{"init": "orth", "init_std_qkv": 0.0243, "init_std_o": 0.0, "learning_rate": 0.00861, "lr_head": 0.00357, "decay_fraction": 0.451}
Each number is 128 + 24 x the weight over its row's rms, rounded and kept within 0 to 255. Layers, rows and columns count from 0. Numbers have three digits each. The size before them is the row's rms in percent of the matrix's.

# layer 4 MLP gate, 1280x640, rms 0.119, rows 147-218, columns 64-127
108:131152120138145154140096127162143102150088092135137113151147139136118169167133132178084126091111093096119144146125120147140141138176090102138124140143112110087101128090104158127127113164145112
102:128098131140119139129134088109141134098104093115120088144157126116112131130137162129122102088111147125110143135097143129146142146105129094096120142103123172138143150106122106138168111172146120
096:099114122112111108130168167129123125183152118096179138154135132139136162133133112146160117126164092120145133162102103132145104121136118135131160126127130089130080095126107139108103135120155122
102:115116100153115142123118134131134125133132107127166116123115132125124120105136104130133140113120122118143124104169134159147135153124148091139136111099136109124124121203140104167138134088125137
101:135099113137077095114121092133130175145152151144143110139095089136105139117126125125112125138079111108095112168124091110145134137085162099125143149158124164084101125132117159140114097124151115
097:127146091124124127127128108131156119100134112086120091089126126111144148099110156133148158122132165130132140120151136148118114141139108091159144101150109118147110130113146106173102170143138192
101:124133157126119165169102120124129133112147104141125161119081179158119086118111114184111098117154131141078101109143153142142104156089131135142118172133097143173077125106127084129149142139113125
092:085150111113152112097149099122127101162123127117153155130133141092139125151152089094164105139129128122126109149115136134131114103113165145110116133081144108134091121119103114130167140131137148
096:138141142121138185128089147120149105121133183133108103124124126145143142133155138134092133127109158126159127096131084134106111056128110108091126180141088130128125125156093149129100143170132165
101:132129150157157107103177068135154105148120124139159156124138120105139135099130146157133098122150111136119104174124130126153119122128145132135119097093128126131119156123092129142134146117161113
099:122158118113118137168109129122140101108142154131165125112113133150098151122145110152091117117104112123157112102121163120128082151109145103140133099121112108131187139138121066166111141141084149
099:091149115136098143127152154138153151118104099131108119126142124143155122129124120123177128126131085150126135131188166144123157154132138117151144154139157111142117127107151135142113131108111167
099:099089157144182119120165078114135143168168084179140129129135129108125135131115156119110131129117096150143116104125121124098096136111135132170135134134146099134165160146089174106106151153119111
101:123132090097101100163104119128150102111184119135130119103139155164113103135119138127091137123146112141149120112133145085111119144165139140110103134154158159116120167095098126152117118127161090
093:150104117164096139130126149113148114134074130124153123147124117124180175129123143155146088099134133089099144125095122107087084124142184115126153158122143147091119138161141127132139098106086084
097:089119093119107084095107129112142118114113090171105140145138140132121080121161157134096148143137129151088095104160131141159119142129100131110124144159167145132137139100147125139077151115129111
096:125095139142133101101097124143151086156126128091165149150096123115166107145113122084132149136121161136124144149182128128128138138107150145103124123106156111133159135145126164116115127139176150
098:156113108079113078106114147130140165134106133096118162179146107159129126102113119153126123127134139149104143143141165122101126152065138135138102146141093103133136153139125142121097097115175131
105:134123152113161131145160138118092166151103108105131122109173154132149134087121098095126158097153141115109118143122088107135136118110148123134110155127076117140065125113144158181152085128149135
092:212127103147097134135122125143111113116143155144165209182144126155129112157102145118157101101115153165143122146070111120122151131139126189108104151128098151128114112103172163112149113108112139
099:130133125157165157135089137107130113129124110164152108164114145100172172155189125135150143111129152112121173121113141149150163129134121159109123133115098109115098081105147140136153124114159112
094:161175119103087115137131101102131105119115137113082084134165159124118090094130149117113187117166150100113147161146092147128125110109147112166064122159117147124136129107147163131119114119090128
105:090084111083100124142168107136161146166118179111124116139144181155180186136095112135143096110112101156114151090149152165109157128181135114102118167087102096137099104089108087147135097170130103
095:117132135113109113142148132152142137176120087111139152120136134109123159120080144118139127118118193127092103120092103106164134126162120111153144144120162127096150106112144125136153133135153172
096:078120113136131121125083127128135104140149108141162108106126084120091096120132162095118136143103166102137140119093130164114125107155134093094116136137129143137120131133119141151141137139143062
099:095095168140157179104148127163118113146098086155165132176112145161168103077157089149139136141151115148141166092116127111108122123129105156144187142138100136122124116128081159170112159096134190
106:140138128154166063116151129161103110156120158152141154136156119171107136147135132164140102123153122091126146134102100128144145118170128119135134114140156203128116119113136103143136093146114139
100:109108123142128100136098153118115127114102143138136121148142163144117133132151107099124144073133133139131144147104159116123114112153119144131130108115128144108094166123131142146154083127171115
099:130148123149164127096100098125153157140091154168134147131118143120136149143092113161157091145117169154151085159098111128136122110091137104123155122195147104146131119131140140159133142133129113
101:115110091117139141148108123122087120126135074144132122145151172096144132124132150133120113115138117161127175126116169193187128129128116126133137133127123078088075091113173107133108172151109130
105:129111185112168141114106122088125107127116147128101095066091132121139123119148133173120151138136129130089136120099136111115129124130145131076091105122147166143133096139183117137158101121130134
100:084160156125121146099126122158127142117144133114138125156116105166125121077137168126095158095126110145126110122140099146125135101117115112123109138133138138111172140159126132131119110141108122
104:104127170142136150173155136173157152107076150118136160119120120103192119117106144136143164163137130141118089103128117096114131157110158156119126172118155176111171133115120109177134179160123146
109:118100102150123143133111170135089141129081128146133145115138153123120119143164135180101112139133148100157126099114119141116117105154148104117169151122120150125111143136123092128101154173122106
101:140074135133126128087144150122086137156122138142142134109133096121127119142104146090100150121134127110119150135133134109102155144159146138106117113133118150166091125135127108100150081144118094
108:139095171109134141114128109165111127086122122165124113125136128105145114109123114152124099115131150143114175104138106164114154132124110112105081186124134082165106100119125064105140126147149099
094:137098101149110123138120080140120183161117141172172104095105145137130118127086137122093124118139141175093123162152164094126122196146132108142088142139082126140143092117113129055115135137117091
100:100131132143108144149146137089127118115129143154115125154127102139126133149147127145113105159097174155159150127104151160139146159126134161106097115132117151114134148111119086113129122104134117
099:112145111117131126104127107114124136119118147133124088177097126129138154147081126112130105123149150152138094109122096086126131121140107158141111155148111105107172147164113161133143129137120136
108:101127149130117091129156125153127113123119123137093075115107180123133152163165105191170077128132112147118129187117129103128142113091128103134082125106115136137148132106143150151153150194116142
094:129097135136156188125134128114132160145098162078105123176152130139105154142138122164132125135117108103117145163088127106127124128105140155141163162134155151146126109119097117134126139124129153
099:150135127174133159147135118102116141112161102148175144163122151133100155103124156125163114126122126107167137111116151098115168097141148131126205125140080121181121097153150162131149179104141150
099:129139147114052090134133120128167106050099107109155092134131133096109098131088159153148119118138145098133093127124107113106126118149127123143109146136106129124160148146123138165151169119094098
101:110113160124158130140130119143134117142126119150137137127141121091140124143099138137141143138118120192109138123085122121111119100141134105139100172141106109129133131133143133144150204118138127
093:083129127139101127151104162159137128086122061141126102151147111082137128153129112097163151109139132134139143109111094127160132078167128124095135164114118087126119123135109140140104067122130143
102:130151120084101158129145101122165120141117127082113126140140088152099131096125131138119139149128090122184125090157097083166122095147161118121156133082133144158135128069133169110107115164085134
098:162092131150127119111172138108112123130119153156158129122165129097090136107128115125113113145088162144165149123141123167094162118094095144118117125170147091143138134126163167118140105113142151
103:156153168160132123115182109115141124099134133154135125083119165102109110092111142083088134132137158110125143130123089108189143141116132100124128140136091114099116176151125147118064141154139111
087:125128122127155131111117093116142192102119131135135126134081184139124139135146125128160096128134148151078155154116154092132106173112101136113110105131131097129145154147201144118138131093124113
101:152125097127154100083103157125094135147142117172149110136144149147093090157158183162102103121147133160099071130132113110123140129150119077142127121133145119131140147148144159155130143138121140
103:104109133122173116113108142170088126098113140134138156156142140109128098098102101107151125132120159142132146109148166093133135126143111120112111124117128158168123143161143127144172150104099118
094:135067131122111139145121083108120122110106114144134112132083123116158145134171132112119159144122120149108121130106133143123127097082110113145160166127145123090136133104094087092147135110116128
100:142122109124115115155113147159127096136158122094129157134141155142115096084046132136119131131124111125072096137117099140097067102146121117151130129136126130089112125113173087149131112142134116
108:069132145148065114147176103124139108181104143160105128132122144143104105176121123127169131123115118114167147151112129159123166116124196108121104138100112142134118118121122073165117122102116105
101:124126139157072096113178120093137148128128121122146161121112123106168146134148154095083145115122121162135157149138140115101137167095115160167117144115139121152102127152151127124099120122164090
098:126150110148136107119097089084118170129142149164132111166145136134111110136108134093113165131143101121156108104101121160125140127134088121156123128129118125130095141157104136159148130134141117
094:122141090173102153115168097130130095159101107137129178174112150116095165228138135113153137121134098137137108140088140138148084120100144089116158102080088135131102097153139163120101152121114092
100:136105175132130114130155159135126119136138127114099088169139134138123131144135109166126168148151122122164139139144168159174107148117109110172129117097084134160118068113127152086099105113119116
096:101115137106133155134074132161157158141123103109155116126143101135087094144106124133126142137075119143114152119156198072121127134121152105116104141154151133153127110109180132071128161157137131
099:134131104175127149144096159089115115123118095130130119159156131118146091126159119128086124144116124143136123150186151143114111102123147065129119158143140130085116178129126091129104168088145131
099:167106156129176136131105105098124087132144156113109132129087156106094167094126193117125159118171163114173123146136129181073051142093133107140115182113135166124121171143131149100171168138120099
097:085128159119154133111137130187138130116142091139134137139113117100131137108121150113142134147130116130117156113139109129092114125128146107110188158116102160136116148109095119131088125140184155
116:135141140105145120123136119124149169145102134098124131142081135157131128113118151132152079109155077118100149109102121123100140149171117122106072147133117103075091131129142146093155154072090127
103:122185153127103151121130136141179087134151132123069138155132177099099122118135106140115099120094107120103124142126113140080197087162177176131100117142147129155140120133085143152111084099097125
095:091110098161087124117113125153147092127152137110091159104111130117115161137144149091167111126172122114163141148119129156136144117175169112125136084127128104153117122074150135152119146130157144
102:101131140111134068114113087103114080109114126138147082102149120127079119164104158136098138134166115118140099058133140081114110102095172164167130136108137106127110137130142189156143135111136174
108:157132140141127128182126109112148170131157153128146140117109122078157129157133109130116112091156125119115118132107147117107143119117114141115079134118158153142165130138095101151086144122152167
105:106071106097107155110123120169146129101161130166133089116162109133115115115099098087149137127109086138136139119104135126099100110092164090116141085149109120155148110170127118138155168141160160
099:073161141154120141111136141105096118137083101134169125131130098139130136110177121130093103120131097153118119128170112156134143128128125121133108121138141117089129124135182119154114142137138132
103:155110122097139156156133146106125117142181103138124083123143085113171141118111111113154179117115160116115172138076081138119120115130122122118131138141125136084103086143149073159170159145150174
111:171092140127122132126117116106117117147174101137165131128092083145086146163134126097105112159117140126121143105049141134119144134185151127105132130100120155142111121146138106092108109154173134
101:107093119132129132042144117164125143102149170141106073095147132153129096109146102117142147124114150125132089150147151145168146075150102110103107130165144138132214164149174135162171114136154078
# layer 4 MLP up, 1280x640, rms 0.129, rows 147-217, columns 64-127
105:106153058146123186104116122123161098092110140118129100135114126171112153122106122148153110106144111116145110132092141097134057128167110145123111137095076152122127104108121116162156143176107130
097:110096143148165149115089142174125127119110137135142174120147133145137153123119103101133172115099098121091108149097107109117124119110106151090156131110120158149139154147068096134156143146140129
095:101110157148108127134129081121136129125122098127165094136119198131135113121122119152099150091105133135125118128148139112122128105135127141161157119132126125153096128106129159131144153156111129
097:156143118117128113119118125148104079122100131122153127107147173132115119152132123125136158150135077074108095089107109108134104126064126106102163143132078110102132101133127155084086099131131104
103:149122134125148118169117144130141118084142118129112101102111151180088096127141077120119113146125125125108102116090127124101156135157102154119131127161109100151136110093099127135154103127139116
105:122150145138113173143126082126126095114135148110113144121152132116119154097138176146127142093068123133107132127162106119136108114127121128138134147104113130127120134131083153118135148088143153
092:124139139127121140114112133134098117175120105152144158119113119137147100107158141139099101121093114118126160092164074150163135131150093169108142103159079123135150160121140106127128096116115127
090:137112111130134094122129105087102163144094121096077101107141119148116101142103148116120093120107126167116137132129119158116129130157152144132120154085118129109139118148137132137114111093107177
096:183138127129161100164134112085131137140129154127120130111129138132144168096138144120176163141132138157110124147136098120115093118099132142102094129154136159165075160112102124102128079138165110
103:131093152111123166119131146092110110163081162114133136115141098074145133127142128077152162125134124178133146153120117151120128123117138124134164168137073106124110135138142085110142116104095152
099:109151147120139101107168151169125152130128154123077129177101151184124121163130105137112118136155120119114147160152128156132166134108118115119115090140113150151132183130119158107134115129114123
094:155138109104162095125092096128107128163134119088084154100195141121138140132171077115120127130084160113166126140138146129139116134135196137124118125105146134103107121084120125143114127089161138
101:102144121108097106097110149146094137164096141116171134103100127146127110160141109113094140142120135123127117114122116107083120112109154129112102116149100090100167135096131137132137150125150129
098:124163187130093169122151115136191108139114122130096123122111105091120145154162142124089093140176134133107128130141147180144131126122113102141127143085122158104103113121126144111135099126120145
094:146109118124130088135147138162159110114153124162114099128104142136111108112120107126138162129161094096153148146117082114174161120184126139117105128136145085153107089150163099113187140134133154
099:105131124138130135114087158137129182142121152106167093104142130105150128118095152126131123158127114158108144158125127129105145112153139126120108172106149135109154119128106133125139113088119139
096:095116166086118164146156146103124130130159097103163124155119138136123135062106147139133071113114122090098132145082129134109141130092137145075098116116122083078143149136118134138178102076088161
101:086123106156180125109091116139148132155117115119109116089104165138150126121129113121170110143112138125108098156113099113131116131169132093136153163124133094139131137103109129103147129113110126
108:144142148137109133104118184088122111130165136135172122107112144108147124134129113132110126097108148101124151116107112150138145112136148176145108128096142118145108122119104161089135160129103116
098:110099097129068121115128110072125149134113131117115162144122112179101152153148125129138108120120088148140078156141085107136122157102103116132133124132128125140097124155133149151128129130115128
113:144162137051123144146085117126094114105112118128165114124110133095141111144155130116132122126117134179123146084132133125123113079130120126117115126109154150139091113134137107115103115113115132
095:138154160132134163087148137152121109140128134102120144138191170163144120107112128180163177165127137082121146118107120137125143079134116149131110107125164150126179152145136167166133129135131185
101:093172109124156119141153189114108108160125114135141163090135163120128132145166086134120149060159171146154173156095162157093090090150142111128132112172154114183132125123121147169093114147137091
090:127147134144112151143117149112132097144088127133149149154128118146141133088126173146119146076163093133138130117119128138116092147113135138119114114093135127114155128169122109109175110125127126
094:109146176183148085114120106140135144131142161098131115115129148124095131205162094157151151131141158096140134175144131112143141147132103144091125132137135142122115081149128123093164148075107116
101:115158075106183155151104126121146134146146139137117165127125153115144066100149139097149142147100098097130118133088149117157138156104116121135134076082106162107072164129113122170131141150139120
099:106137129158119167139126118134147094124126137117116167160110133134138072130136139147168103106163110095150123135115165137112135129139175104105141132126180174127144145123129134123089156069117151
099:140113142100197121151157150138138112131142138156132124078127133142150135117109121147157105123115139123131123167143140134154074113174135167134138163089123125131132111129121137127117111130145139
100:142098124119141134119168124149124118120112129117111102135109139107150148167121169118122108109128140154136125126079108121141081136150117155154136120145154109108136154104113108128123128168132146
098:123098069156104099137140164114137133115142161101112143138113130101169143142094126130126143141156136102157107147061136114161109080120140096171106102116142105073112160116112145128119139132164091
105:132116120104120114129128119130105155107115125159122146126130108080132121087127126089145146146099118174129145100147141156154093111100137157137108122129172136131108123104129126107110138129145091
102:132131139137109161062103159156125137122152198125132157143111147123120100114127145175155140099137137093139110140173120170116141095106115078092138104146116158187105145146152142104117127142142123
101:137157084128126093143085148156136163132131128126126143105155130134117096130132129166099094128094095111155157153126102155111100064119139098128185145159137055115089130112096164106133125109133095
093:113090076159141141122107143144143131147114168135112121119123146142128121143148125137068133114168163106172121114111100144153121129169144103100139154147144171152090113153107089137094162164124109
101:093109147132130143135106130143144109185166113145100109122091096101069114154127085132165127110100135102136161135168132125138086135152121113101114130157122123094169174142126146144161183093155117
109:124135133141102112118165140119092168127142122115152095110154141147098110108125097103090116129153101098130131128128163081125098137139130079154104145130120128138114160127107112163150140127124161
101:129122121156165121113154157120140130107159142120060127117178124109115105124115119149126138115148137126134124130124069155120161113133113104070165138119144117120192170117117156102137132126117122
101:143150111132094147137104097121106092131166095118127133121145133094140105123133163138118171133116141102124120092118193164108155102113149163099163110088148149074167131105107135086147120147111122
092:134106128097156122110088127108143103102091052138151157118162183135097123117158133109124082135134111156161118132154158130104136159136143136140144134102138132113102097150094144080100128147161154
114:126056100144158119113128099159135118112136171113120103083139135141114108093154122161148137122120108121151160185130129154123106147081136088170134133125135130131122127142099128162116114129106166
096:161172131156088135124168145177129128125152125134146135124108111137125111126138146099108126146140200093105123108146130106155090173105088148142110089089104130126107136129126132153107115157141104
105:118149158160138134102123130114083132100121114140128167106097138126114164126162157137117118176104088117117129139132111142129160112148147151146128090151164068124116155133119116126163215066136130
097:138139134143128128153129150145072103195128176090121150130119106123099145127109149144099104097168119120151128098150145164112132109135138108116096116089147154096111111144163142097118159124144146
102:109104116130085112147121099143127091079143118094162103117103159147141130140130140138141153085118124116131160133132117188137165133151112133155116092137110095115058152161103138085154161104183153
094:112110137143078139141192152119097103139144125180128126173098121130129111117102141150134134130140105128139127152162127111167137153149119101135134175113150094143087113148133095137106150117102123
099:168164122128196128105107099107096124129108136187086161076069147137122126143131130117173114128091125157126102122123111132110128105100117102177069108128110124132124150139129134168137122120097130
095:155122152100116134110112160147141091106172109118125160144161113133150147157119096098166159150165072088131122124113155089161101140081127119103159062121165136164163087099150122102141116121104123
104:141129077146118116123138140135160127152065143158137115105162154122125129100131142112071149134142114129109140129180086110129106142121172127133104109144163115123122101160172152114087136117066095
087:042143114128110139132134103161148120130127115147156138177137104100117143146129145086129080182131122114186156113125111128142131122147138169130167143130079124130134129105093135127111133159116140
102:083117088122126183131123117116168135082141165146137170138134129082178145128143126103090160117124154126106216135111124177135085147182115142119122111111151133139092127128132115088118150122152156
107:099142137103122121116108097151119155110135144094144083143111117147093139167114151144141121167090121139111135150119099122118068102123111092132156134156061113143111098141112137151139100115102115
096:116144159134174112131107121141100102104131093154122122118158155141124178069134150099126119123118143113070081138124133173154124136138138109092137157124150103096128129160073113113133120143147135
101:155190121126148138114118117140135149100129137134102108133118120140143117122140140119106121155110134109138137089113176101128124160080113079109132132152141125167110085137160158147071148171177109
107:186123120123157142180121135130118096139154124158125136124131100155116094119149084145082121174105142141113144129102108180114088106105136130141141118120152101122101101139126134090125142117077158
102:134137120091136139136115168093105144181137150108152140128128094083119107163131128157147141127113157126121129119122158168155084105111117127121126153125140112151097153158135082115142056123123141
096:144126127090153168126138133090135132097108114124126138129096127119140101091180169087084105148126081108127132134150121125162105145123135175135122108107125139122113113101144111124161046185121107
097:147142160139098115188147111133132173140127130126138125140125144108181104095147149153145121124114105161127137145142143145141087161118138153089097109096125156131135138148115086146108127166109137
102:087146122106139096131112110147106158141127141111118159111137122130117103132098137127144149109150158102140143132152091099056137116152108160143136145121149121141130147133124123158122115116120106
096:149141135112169147142129128127172167127158128119140107087110123101127142121163112108156116144138129185119106136154131103160164129161115156073118121125091149134095141129139125147133066102137138
098:114111127096103133130137132110129107149131055114151155067131121153150145163159137140096085128129148153138122174159168141113150156140130168158097113088107153099138121152117134131111133099159115
099:139100122147134168130109117103128170121134189107143140096146107114093163117121103083133087099121159139131142105102112156162150114155083100133106156179141142124083139169135103092130139122118114
103:146126129170127161118104115133099117100106147099137110095147102078114143164138134125109099170102090088135115126140153098119148116137151110167116128154129171117106163141138065115095152109143110
097:121155125140096155151165093117120110081152117075159117089141125095110146102133150120118149128125135113150141124139100143177107130135135110127143111111130102146184173120106088145136125153163125
099:118095144126119173103124134125138172147138130165158108119153125120103092120111111155134149116137150153108154104108104144117121146093109114106131102114104114125142143098118122132112141113136148
096:137159148130139158119080141142159081097146124107115165134135157133130093115077173165135140084109101123150156084163120123106134123136135147145128134124136127137131099148117099113122086135144136
099:146073120112110120178104123115124133076100144158117159150125122151102129120143121134158166136160113155139145161115089147139147119142172130134104123098135107133171144147127141139135089125115117
112:126123150119132093064116122130143160088100122167112111091120144138144140128116109117127150162142100142149146135184122113153137127178145147095102113170086129143086131103110111138163103129122102
106:101104127126133108141135133136134142081092099124133131101113111137165138137155137193170148135130125160108155152124145133182131127147110125159166139118168104112120164095129121143075104188110093
098:165147126148156148131130158132133189155105104167089151134119125141161108139139151118106127158123183107157094107113137143115118120156132142078161128160121149144157155097135165131127129144100155
106:115105163115123130103118128111139106122169103133132085136104108123157144127091115133116123108177157128144143121100092120149144159114122138136124143110153173155080152143169148134168099148133137
114:137167128127139129138082170152137083127124132102108135139140168132129119095149141119122134111119138139110131131155178116137131138080132121206108129147137102144133158117104129118133174128102134
# layer 4 MLP down (transposed), 1280x640, rms 0.0616, rows 147-217, columns 64-127
102:133053066127129158154118110100096116141115127121110112106131122137128112139114144144110132122160171156147130114106127102128084157127132151120163120062158154164093123103131132123097139180139117
100:114079126097197143143098175096131115081081177077107114142139091112183143130099125070126149120127167114119096134125121147158164170116107104089118120119093160134136154104104120099129120121135121
097:146089129141082129062154135150137153150117079156151139155135119114161089139150144177102114126109159052079140132136138111108149128150098121117123152126116163126154081093099133107166100096134110
100:108075144140134094153142068134140172170130135149143105121191112129177101101092114118115133125166095109139136089108114143165146157108149098142124136140136172097114099138144112119150122107140081
100:159109119140124116123201170138135123136129159111127171155187128112108128162122127146113150140135127107108105097134111160118136116114129114100114121169137138140106100086162101115120171140118147
106:132099126134169146144106130120126140138111145139152131103118130132158099086142140095143115116110107135107108117168119124160142140151111138126134120106113137159159119150169084097115169103103120
101:077088148095163139133101162163124143131132142138129148114135105135151104175136162111082156118107149090105176103159118128146135126175091174140107121134079132162175121081106144109146129111151137
096:166112105162126142146102103133147155107062125153093154168096151167139134140115091108133132101139145144144167139084153163160100120135120065150121090125120108108108123129143133159157141100134127
099:159116125098165085132130131127155141106119139134166100171148101137108154134145144154093127133163075157146128102108167138138093146112130138154120140120149087130090181068138101132117129100163131
101:125137134123116099092118132141103092127163144097104146132124118138101102149100129140099145113176146178132170081084110136140139152157103141109146143135122120132125148135135141119126076102081167
105:153075133115149132172160126164109096160125083151137165146133118095144131142104146153132106120186136148127172124128136116089163113113120133124165160136135101098064130142109125078092152154156139
094:123122142120087123099091121099143125200142150164116123164116159132135136159139083139105143102168146121117125131110142089143102093092106144116132127110114093129091097168159074119096079100123133
099:100145154100081123120104143138097141157113112161095121158135129135149181071119143129117121159162124101096140128152170097124127077091126068077092146108109112099082158096135125092146128131112171
101:133095173160114143111104180129112158137160103155121092171136139142163114146117138070111100123166171127111125106148127144150117150148145077119101115140152145137144128117119156137164086073141165
095:154125153131112100162133133129115129106145128155134142138113138130113089093125149139103150140087128132075125145109141139127165088114096133173146135140109127121100130139123155127141147129163155
100:109173098099142127117133153148100118117071113140135109068143137110140107143076085142124103122110140141154134138126114128096141108074133147093113124117110103138107112152125119098137094105103140
098:120172145169126126105104136154140117139161158124130202115127122121106174162098106111118130116113114162130100145143128123147096163109139142121138150136117151198123165159147150137111132124101145
100:122130136152133148129147074118127153188159106115102137110134117129153108140088094147105144151112124095127135125113133164134109114143115098110141114097161168125118153154161111146145146129100158
105:133135120131095151131091162134117091153152146103148172123098167135136122117109128156100096161151133082130124117166147163139157157157147113121103136112150076153186125143119146127108134075169107
097:127112161115126085101120127152080163147157127102126084163145117122125132108122146152138154151150102097105138099132147169140120149159133162104109080117116128141188112149141104094133153136161121
101:125121120118101134121091134164121133129119139124118107143102133102125148113160085142161144135155105158142194117111156108118139128148154125130115118142126110118159125123129108121151132152140109
096:126183125153128141103138124095075139124115155128145141120193119098155144127122123163135137150156134133130111143115087163150146153131102151159101130126085093173130156114108125119152121139105109
102:172155156132110131109113229142144150163164110105163088128151131138131162125148159098134132106106134117140106094142123173099153130094104130113155136175142163137117116133131103139075162143146135
096:124162186097141076139139123151138114160129113094173146127129129164146158103137113170108152152125139116137150161068133115171127086144116145154123130154126124151174136153137126119186107158137159
097:151107133132146092123114103127141107110138140167098147158119110193119125137164143124158139143155134104094129133164158104115144112141105170134133121082145124182105131148162140147128122141099118
105:106118110128077134143154131145130120137109143098107167129145158141118145150108133149107118097128169096136142102124093170132095127133178119127129156144121132147163098111125130154112114125137108
103:121140118126178177098142108134147092112109101143118123119101168091172113141131162092100105112104141151099157154122099110123147066124107158109076152106077128120112117119098073154170123126121110
101:076115132134097087168098115142130116135120155109144186122129146154149118141160132136082143097116205116143133141189132146124094112123116146123117095112086124082135184161108103162120119113126126
099:118131106147150157156106174098156106142147152150091151170124124104140167173121166148138116119179118183118095122096125119169118160102164102165117108132122099129186162133146166085080117133105116
099:127130115126146120091112134140136119140147146113140125146139140077121153142076121081137158151110122156135105126146091072092098084121149113180067093135092163118112131132105089075118153139129134
101:163082121117083127119137110081101133164171177107151098117169126146142127119117124101100116092097111137144123043102102173148116161134167152103147078124148135170139120136136139099109116117127109
095:163121091142124145105116143158157113140089123139131134135137138105144135138136111096113142125140116156099109095128174134151109138131121097150138148090129144140050150107142124115090128114119134
100:124146120135135105084129098132084104107139155112139077150133105093120094114127145188123135175128143140103114152142166135093145065115149155100153134140122116096100087152115151125124081089087100
117:124143170107095125105169141128118112121154099135137131149174113151114138111091189121152106119133063143131149132116165119114124109078129123159099138115107115112205122121171146096158076114140094
103:142147103131164176168117123109082187143134139149110110109131156147125138105143127152139185141133122074178105134155117154196140129155133120148110140077127156122121103144104166165100200112086137
101:146144118164135162099121149101141136113113107119175112124165127114122158117142123101121089094140109124082080144121134140134138103109110165099160130136123141116139152112132171054164141106108127
102:145112140117163129136172148098136111119125067071147165084117130118119089120178115110133162117107123127112140106152108182148127121125178128101108146118102179109100062159105134130138101131155150
100:152107172140095120133121172113104097162131145102145158131145111121130136195176114153152126157161135135126166119117169156182111132114118101161144111111168136105108150085145125136127078113136127
099:166133108137135123068111115111169140149167149136143117116124143157141136129146122110125139151164149093120120109108115094179105154089110108121130136114080141155096117178168126103131167123125157
115:116100103117154122098121119132132138151144133150122124082107134121176094115132113102125116102119123131120096145122114086108132100134178158142067177156148113117151107133139118100090139115125101
092:092128135099137076114185127146110118133131150163182104087110137124124125109125161129113148162105142101086214138155097150080132083124101141125073118104122105113106140157158134144109131156147161
102:115136099160128126164127098097137129152111133100181156138131117124135106120129173092175143107169130095085142107154085076103121093115118114111127129140151124164059133130144136147135150098148089
097:091086156095109111148148131123138121126141153140138113120135126121170095103144126104173088129153142108119098131097125115189147063140117087096135148131156149174100124143124100146110115167137155
102:106110120112132152091132142146153131139119144104122164157106108127089130171146114142128154084092126089085128117104136122123130130172106099118130114174152161103122114107079114158136157088121087
095:111139163117140098139131149170123166149126072166105146128117096092103157115111123123132130099116115117128082121098120120099110081128110120095111122121123114117140123125125113167114165106117128
102:093144082149128141111143107157104123126131122171119120123123133148115130114141109114153153162111130095094121160127092096101148119122149125108130128101140145125124136122116115127137096165127167
095:128119117142203128144125127106136130174137141138134146130100103140133114118118135120121161143152101083119171114145173154180111137148138142142085161127118096116095150109119113119136116133148128
103:126176160160123081103156150130172145146089089089118168129124113124096092151152126116137122144136150189117081132142107137073168138176112088153132117104179121145143135115086127179145073126118134
096:113153086122178107129131112161135134151129113112107113112093127149104120152113141145124106187125122146183099141135153127110151156142160176140161149125106146086251114134145139157147141085131114
101:148080101130132109171130125125144140112123103120145114139093123133140123133110139112117122136134141101165149111155147109144141146142141119081150164133137130142143126101115156121140132113139183
105:125103114149135166101125140109139135158154139161158139128126081088134113098142126111128126115097130117090120121147172147161113126096128167142161090092106096128111170199085119125132122149143146
092:178109126175110099119157109167131152155130133142116146185106134121111084110130137149165177124167132124103108073098113134140084121116129094172123152131174155123076104136139162145121104171140154
099:176085144134140167116119104103147121097069114140144099160130082159133137125162133111135155111118109172129109150136145112118137168137107139155154111109144180156056134142092159161147145170128105
108:142128161067117161136148121127145087125179157107122147108166143159092116181129137152109146161135110166113149147134128127109137114108119127158104138135155137106148121108130171129115092158108168
104:154090093078102112153119131135172135149146159101157116140087130148116103138130147142140140116114103110122168149070146088116091125117134130130084137134126105117107133185120129139153076135152184
099:130087174126124135143127111120081144120127160094129106146115154155133123083139131125123130121123107096136112115124151104095152131150129093161129194114112147176117128086130112175150173111138139
095:137155146125144105124117099135088141146116139133124142115157142127151151102147161105163131121095154102161135154128138199096109122125111150128135139138123171169183113084113144120216118156110145
103:081175150142130148121132140106151130105113161129137115117171098131159108102115129141148132112139132122114131138117143111154156124138109131182091164118157132153139128107154091154168110120116156
100:117123120134136120100110090124137183133142135147120166138106131141129108132155144120139071161175144118134107138143125126141131105144120125143118088142141120083097078131124135093089119125120114
097:122126110162089162121107105161109121127143142127168138166130076086163174143188168132096119105094141148067139132137134120144137172112087094111111079164097133132063147106125137093107098116175160
096:140126139138111082128164084153115155102158102119113153103102111108146121185135143083153116107158127100137158082152144115161106119107087113138115118140146088137094130166124160122121168128077143
099:154121143124115144102116115100118129087129112123131146138075120142110147179155138100109128133100104147108119110141155101089136148151128144112125168143105113121252104139139162119159134097138097
111:174115109108143105156106125147138111107098134156091130124076106127069123132134121109111101142132136157094139102146101136099153170137158114108058150102166099091035078143180152134135134110067120
100:102135116189137129121138133137118128114099144117119143142144132089174155080137124128123164090130144109139130114112138128096126138127099144140130111136123111164162122162155117157142110117129118
097:129128078120101126117142118082182123122117133119136114115126161114131123124105121071122121151111119151133133161103100144063124127115146136126133125087110141140136123157164077163077120152103086
103:109123118128137063117094146116107117133135152142133087144136142100131155158191110132133120126112092099134123089155104142119128118129140128146090147114097123127164124103121167155104136201099152
111:108115082121127152149121153143124111088101109112148133095115126160136105160135152152147160115118170131132165115132133131115084134184118092165112143134109135102095157136162110140123111097121099
101:143152166169131172131074117100098146121107104122129100173091124119121142121131114122139136130179120065126110140156083150201144146159086198138140178097093123143144138148118113137127098129093099
100:147144076140119081118161176069102137130133141095124195127085158142108110141095110140154105141106115145159142114115149138133133103068121128119139092178088128123178163127097077123125179154109150
105:104120119118148105144181147134136121101142087107135096150112087104076119123096129080115125127127135157183106127110102122127116091104123124100111132166135129138043143191149185157176131099127099
106:126136110133103129197084133157112132130128155157146106140140112101123113125159119094139124108145143128139131137130135120172107123121125160143120136139127098144106107146133093153122164111108118